From a checkpoint of a small transformer trained on Wikipedia: LayerNorm before each block.
Each number is 128 + 32 x the weight over the matrix's rms, rounded and kept within 0 to 255. Layers, rows and columns count from 0. Numbers have three digits each.

# q: layer 8 attention query, 384x256, rms 0.139, rows 79-103, columns 128-255
# k: layer 8 attention key, 384x256, rms 0.139, rows 79-102, columns 128-255
q79:122126126095116093123078141047092140167134113122155158155152153112146132162120114111124098182124136120116168148148145113140146124094119123164084106126107122125129141167083135115139119131127127065139168123114137106127164134098134108122107126156065101085120136108125067111116136116116159153148088178147135131102123103105102121177144113184113166134123071166102155123122083118120162118074
k79:148137146131154163100131150103098151147115120173113137151147139151105139091143134103140107158098118132134114106127160178134154128157161137124190089127084119111176213148168125099125201113133189104146086090117118136136144101116089138116125107105104138158108106123113096212148108137124132195109117209116108111180128145086148138157134136131090169165071113119152173132185133158147129100092
q80:066147145154098102078121092113112095154122134192111066125136147144102127126101087178074129121145099182168155166173163138162116139101106084142129120150096134143063122092107116083155133155134127111128122112148110140170166118147138185106141156167086109151155110130133125131118176083105112078121083173103077135104148115228130129134096131058110171123136073107146121082159167146059212122090
k80:098142185155117099065094120089073143157183148137083109107121121114085120092113193135156102133144093112144079097141128139141133110139134084121090131164118074125108138116068073157154101137156115134119106112122120152123172137076129174106136134142144145117168107076111145102106084172095133116121126068113068048122097146155147070095116123102112100177154130112165095096087060119170127101124
q81:172125095108117123118191142216125190146144122113121120196139099104142127099151139106094068114152113114133064138151186159107099128131158112142089161130138126185131067170119039174092130112128144128179063097127134160178085103119111159093094102110170091156198131134128084183166111093108119115121149124094147092118156150129074122077116127153179158070127090142112155133143125144112125117135
k81:109138114119120147082130138093085123099134123108072115162058131159175109120103157223090115106148142153153132109146155127121135146132105069151149165115139159177204141076125125101109103155128130123102110122142136103165141178164100129080105124106160084102114127148158097138121128104108129070158135105086166131105151093139137116112143117117140149152126154125108147114140091104146182160077
q82:140180112144125146080179146119172166165112092117143066104114107086120176077094146114095134164120154155127093105111166119103117057141154131103101138133160136145145143111148086106134123090114136140137115096060130157132154171120108103169142098125075204115126114165097116131202147096133157139140148064136055120155150091156157144124127121111153076050152118057085196145139099118091103100129
k82:106071101115124117114133128091162097196156108103106137209091134056137113152113127119105151104153141152140103118048095116129103155153100142105115171098118143177125164177122112075150126179108119194151129108134154096110115070128099044150088133161095101120101151125032092160137136079101191057166125120159099187144136123175131080143133092189107100107078147150140139129136111127122118119131
q83:145107069126195103091134135131095107134076176159132158110125094138063138165140103150186090102137118137140106101137123135107188145115147077094061091114162147200179191109072152096179120130075104143131125146137092104110189143163108096081138149135098120099126122139157159142115117144113051136122102137126127177126137142118110121127175106138091128109102086151179080130145184144120104115132
k83:127158134092091147115118166222149139131135036106192108133094137135157142157183082180095096151108168181143188077096137127080058116123148118146154128092161089113092164103118158157123136129146088138107125115103170174095139168098161115120137137157135074114142122097144138098173170106128157101134111136119116149172133135080138132068139140118140127150089143110142119074108094111176071104131
q84:062114167090162113151170153138198137104098141237165107110126130117101134134096136178139133135165176083128157113109141180134125176128150096088166091119169159137121072115158122114070077128098121112170103138106142143207108128107093104161105132122157148151141133155140149129210112061109132136071137163146151158044122178138130149168143154127137087135148172124120150194099102145173068095134
k84:111207115140161120096129192131146118142147170170082126096126101123160116161114089144129128157088123109135127130136074074113182112116100145155145063113123154141165169192130107090176135130079129143079152157136142121150165147084172135118162137148131039121058150084145129150131149131126166121112120146136092158155138097107167173120188191115093150096110197200091061113141095117097129126093
q85:163131090110121181088127191083141108070089147142160124137117145184158173109143134168111100111088148177176090150176146079155180150211069141144165139096130176101166123120126093226153102143134096108135086172125155099151156089113094119141182077132124147148119104121095169135109105144129177170160113089159110119120156126145136164182185167111148117154149125121126158138107077147120157105143
k85:112101110135119152132076121159176117109129108132096110145049130158100111182107106142103132153086082136077154151128113088091184175105111148118104155073154098188080125134069090155114175142141122140135105084153199124170124115164128137097142133111138142021073069136127158160146112096155133165125152106122145134176109187123123144126134119123121138154083117165118148104119144131170190149096
q86:114132086120101135210181185074139119088167090154122166105128101161136136114107087124147176114133119055159123136097141177147116153101169083098157188114124115132151169103131140096129134148126116140084123101126135162153123119148150107155105155139162136119107124109129186102116121084149179125129148109206120138173153095123100116115160139133135164129138139159149111188149124112141172117124
k86:089124184131129070146085132086121110153127131113108081119107094114124076143171138167075156149159160121131128129133137111176138085180146122111109131098149129121110159142145157088178147086091114141108154147068118107124160181126066066085146069104107137110038100121128158148178117140126168143099123167112167081129117125136130118111175163105176120105139053162152134115102182104190126104147
q87:113150204100130132199088169153136087085126112114116099150130175130142093124191150155071198101158181149186144141114156135139066174111109095128142080128170107122116114060150094136084112134129128184101099103188163090112144112103151123122159144142101101154129110130134064136130073137123150136108135082138178126125101137157081094107148116139144110116118155149109152096137116118180090128173
k87:061145110089137146116108112146141144141136128153114123110177105140131084107139167185127180096075077114119177160138126166143149072098129132119180118143140106133118078178093144096071120189096088161106130104167150149123138175098130215147171100100098117150089084129108094126134150139160110083150133185116112119113087154159139144074187159048117107142099154111097165184082149157082112106120
q88:107024119134148124119132105071108061094132157118148106110154162183166166141077094168117098181085177075130122222140112115168190154157161100128094086129179070102148099104128166128120133110149122113108147068099105174100098105119106083135137118163130051157184143124127118107123117177131089134113113120084215147185137129151137114161166120099063143100132174144116089150138144076080154130128
k88:105092123120135106146085130097162115067157131151148128105117114108122161096093139149190138122110133116123127171121100061140145104135156104111173140146134127157143143100129143136122125164050145115103101142068101154185109126085163134128146171146171180131161080091160169172089131145140115068122133109114108112177143078069038097062110174136111109150116116089146128211175106146125167094122
q89:129092098140115162089082222093146156097133122099108094107113145163123164117129131152092113134147120155109136174109102174127085190152139134141136123132115115094176154144092137110158168165153091120074113150099102079171186141120130162123116205114149136135101134170106064145154175124111124127097185151156109121130080108143124076135141134164163081126151124188148159090136136157180136156114
k89:108111128122209118123166112126130161144102149136144142089114161126126120118106110105148111121122170079081120115116152092174182101123059136173130139063140124137127145110135124079135133123115109115066137113151101166137109121065139104158050176114118125117139131154054144131101102163213131151162170083125185148126093147145142189103087135177164122110143148148157041096164102105160117149158
q90:147163052149175116166120124096112126145122114124145171104167085116148102134159127103128171190090166112114119114101165056106081123146129060094167121142159201134087176182110155165144183127087097133132098143098179142147105134106138160127126137136159139068171086106080164148131097105140128132153108126166140061122124092157102145158158081097144104117089141068128129153113145139156112084122
k90:085118080138068144154060161137141081146084108124163148142153080159116128134044123137078077141160154142123136086082151080157113115163135160114133067095183166157065154209133185095112132132096096160138158146092144112038149170112079133120106168162171114105155121207150086129094110149160082140105094077092147212099110137087129131094190132102141116163100136149162129124072177058110142074126
q91:077147171149170134112085123082108152158069113117144116096063104159170175157165130103093137178181109114105097165138097087148103121112145127182127118151111129126105126111212215177172110081143119159071143135162166149108175101145144090114121143134131089167117138156114135127174167133106126170140077123149089177133093149076078129102095131154122175104132138138113071141147116148158114127081
k91:091116140102156131155107132129127084164078166145141114114113133082077163126161127168136138104149135125097166128151111146141113163114127109116097140148081087126190161125121098149124106110141130142162090149168073067106113115131113117178083166115180158153162130128177174160141112117135164112102176134120081151149086110165100107148094091152168151171125156135135100168120154118185112088063
q92:099126092118086138139145124139137152131195102113166106137140197112114135143144130132192125176137103089136123106174151125167127186117176118179159159142138187142181107145096127108162142169108105135091141111121123127067128130162098184159154082141151039048140192075178130141140125126128094132112138149099134150146110173097121090160156134175090098141134156078116140094118108084157135191136
k92:112142163133175120161131110088154127104092128154166140155126139116138145125156129124159125093103106091120143167100145160137142052146072126127136041117119103158196087124124163110100130119126159110094154106080141139110122157155137148120144132145104140108178123131085134142136139178146107149080141150114103106170103161133083089089123137155118113126167109122082112141109062136112172133095
q93:159142136135137110141147103161101163124108062109124145111140183090158154159156094152126138177126087183126117076133123149151129135153161110114151126153110162138154119143083124123081139098165127128134127111103112118188122123082149091154124134132097136168099105146135175139091141091169180112053098122102104118102094173120071128221150105092141125121186148106141081096095128134084130106175
k93:137108151121100074170191136108167098142182079113133087079136119135167136100138105105153087074166148132112102225101101155180101121151102130105106136130139097067140100139133094138094087122094120102141117137123104093088180174149148141101160176151116102168117073139119121106146135094111123129142127026163156154134104128115171133090138177140145138099157144129137155165139175157150174058131
q94:102108106136155138129096110189147102103147127142128090116233091117185084071096153104174149146067123130097101124106129144090091145062157084131161145117078131135102142105195146168141161107173158131168169138172116081104135137116201149211116168183142128117127111129116078156114129073102130130118153156067099193136151128126090165150130119136089158119068146153117123120082184122159080122111
k94:105101209086166142130129142153130147135147147156186115136190119138154184153142187110080169078117053107106153120106176086170145122121109142172110180169083111086123146139155135100127136105111094180167116149059091103174133116112087161139121067130067116167186078096152158080068107116120115139132126135121088071105128139144148176138109133160062143150104132162108144143132124112125109072182
q95:175110110101130163067138099152116166146185122134132129131145100108088166143120049078120136088118141174136139121144171106147060102144155139167093115134171139138175114166123157102100166130150130083158127132194129141168095168118134172110136110115114172156175086105086162160138142110067132152091169197100120112125093118168128127083124117081117135173078116114119213127107113112107156154174
k95:192090162138177134113222192103149138144158133122155156106136161169188133137134095104142137082147122196118117099143066144134108139163124153154109087138115126131114126114064116131115120121178115114092091186140166116164214130140169167119128114089154114100072103120136140116153166164082183090097152132123149020108086123091114126083094112138120194117072145140069123152133147125143133112135
q96:114102142143172100169095106123082093113137073099147100172113129168177081134155147140165066133118204092131090139172141104139130094155162088168117116151122069151138160109114159149094106141151097112142072075166073092188161073081159175099105149202131137104124110148110125126100166111086154113081170098090142195096169124151156109127101091131178200129196144067196142112131132145104129145146
k96:123156077153172136125174133093112114121179117149143134135176154153045095092141210136154158106110114144151125106139172075112091118139152112116134174119100062132128147073144143168147166117136168149139137147132140106104110120127113118106115183113114146144170187119112125098124195125151118112098133167098143103113106071096127119132153145140138144147150140120168172182101139108170190127141
q97:111147159140106061130157136161180140096127080116117118051119133102116144134126130106127095103148110103136126113142173086100155157134056139190139100138054107084110082183098162160098116150074184112159158116085098101142122150071170083122160125194138119107117118131118115087115116161128096142137167103163150168113164093103131117133121140114147107120157123120131154112128168094165140089140
k97:095102124125120136132070078123154147145124136139085100128152101103135131094132109138107172124126114097140154166139122145135126125134099112151167129089100135145067124097172142127102124144153169111138141180105076133122116137105191131149108104127097128095140151109152158146129133096209166090121159154166131169171100099155136164131128108154103110112158078160163112153097125108184165148103
q98:081114097137123096086092208134133147142162124115153140163153139168066137124150135075102100076084151142147129095117108146068158137121104184151137079100146145153166159170081125130140173131203162113162114145133160167149102183098143116162158091164103123169134144126200107149115185109128118123133125148141107127121118102105138142099154132104118103054107142090171070100145131152110108105096
k98:157113117109121088155108132154089120115150121128144142105132093137152156124132160170134124186099176121140134125122095150154075122118122135131116161145105158092105137140137120061087155121116100143107074161173082101115083150111168203119104073158113080133082158115095116081117068130113101129088124153133155141142124136161131167091115135125114096120112113137108145174121061104097108097170
q99:081134164150113200190159068125138115178121098133155115176125137107094090098104155134126136164053110137097116164120140127153230139142107127169052158058132132131151098111150153180128211077140165146124095169110094130116124154166085045058172100165132110107144170126093130101149157164104161153097132102118142159144085110156179083142107112139083112134090155112107139141156079088164102091169
k99:147117098127152166135152143113078061082082168143155081147109157112090165107108169155179145145151106075101167074103132120137145145097113082089158177167077171097124141137146194150122124104137141069181211138166178168135190118106120098135106121155133155168129119076068166157172079115102163117124200151177111088106143113137108135099146132081112069144142125089104103107098137099127194154114
q100:144181091158128172112124193165153181112145124187165134148145116119128120117084188119113152151086150137127132134182130142119157102165115065170119099109142130138125126130069125147141103084101148116098123170144137143077091136136134103161137135086117121118076113138160133159106111140160086175090115118113100087082153123051112107131131126128093100111197108153133126094112098123099146129148
k100:118155163162178128149119166094197083154131113125152136096047147153107162143154137158126114085138182096087126122164057163136106152128133105126129121067167161069074114130119152122130140149114129089076101083128117077111072147106171142089144159116136093147070163094172122082105119083129074107132087072066138143143120122113146135128099124136127142148109120134140133119095093153093118118075
q101:144075171119087119047157149135092183172135053116147137170086128077089117118147127128093163168133091117170117135139127116153123101164095135160105133141143114130183138180153129163109126112182118138146133125099135149106111144080134169133043147113097090128128098139121161173120113131140122193114094142125099155130197148146123118078119124097126141098131141130152158141135157162151145152168
k101:107088130135124150109117134082133200071167152136136141183146098170163121148163138174116153158158146156121140090121061102157097172121104135143140125133139098122113096079107153140144125055135151168125153171091117102125148123141108110100086171138129117129093120118154154162127150137150112045137145091129131129135143141156150154069113143167131158086174104172162107147120092093122101130097
q102:144105159141162104030102176123095083154140118124107124162128159126137109105138102093105134086141075114131142148133119158124111139101124137210094123122155126127133150167097093061148154100090128125070190180108116098136204112158120162183172117182127157140100163124163150160148102124115148081119100039113094107072073108089078144070124126111165159112154088072112154167166142127115156097065
k102:200124130123096115129130077140112152103135139155146130134062095163138147059098171139113087172139147127121061110140135207191219137177097058086156187124068150149100125116181132128153133135134158133083182095168181083084125121185119132148128176125141096162078168118116095113134078117164118084131145097138120098130066093120125126094155131148158128151168097186126128109121133133146149091172
q103:107151140156096154105069155142119149121094109181133153115116112138091145094169128153140064203121139164177078109091135102073149164180147136055174070167128158114105122203125089101170084138067124122151131067085123120132118116104109192149116117145179166120102074136089100146126080078128143152147098111116100108085153098153172141115095108121097152135127113167126132133142131117100184108174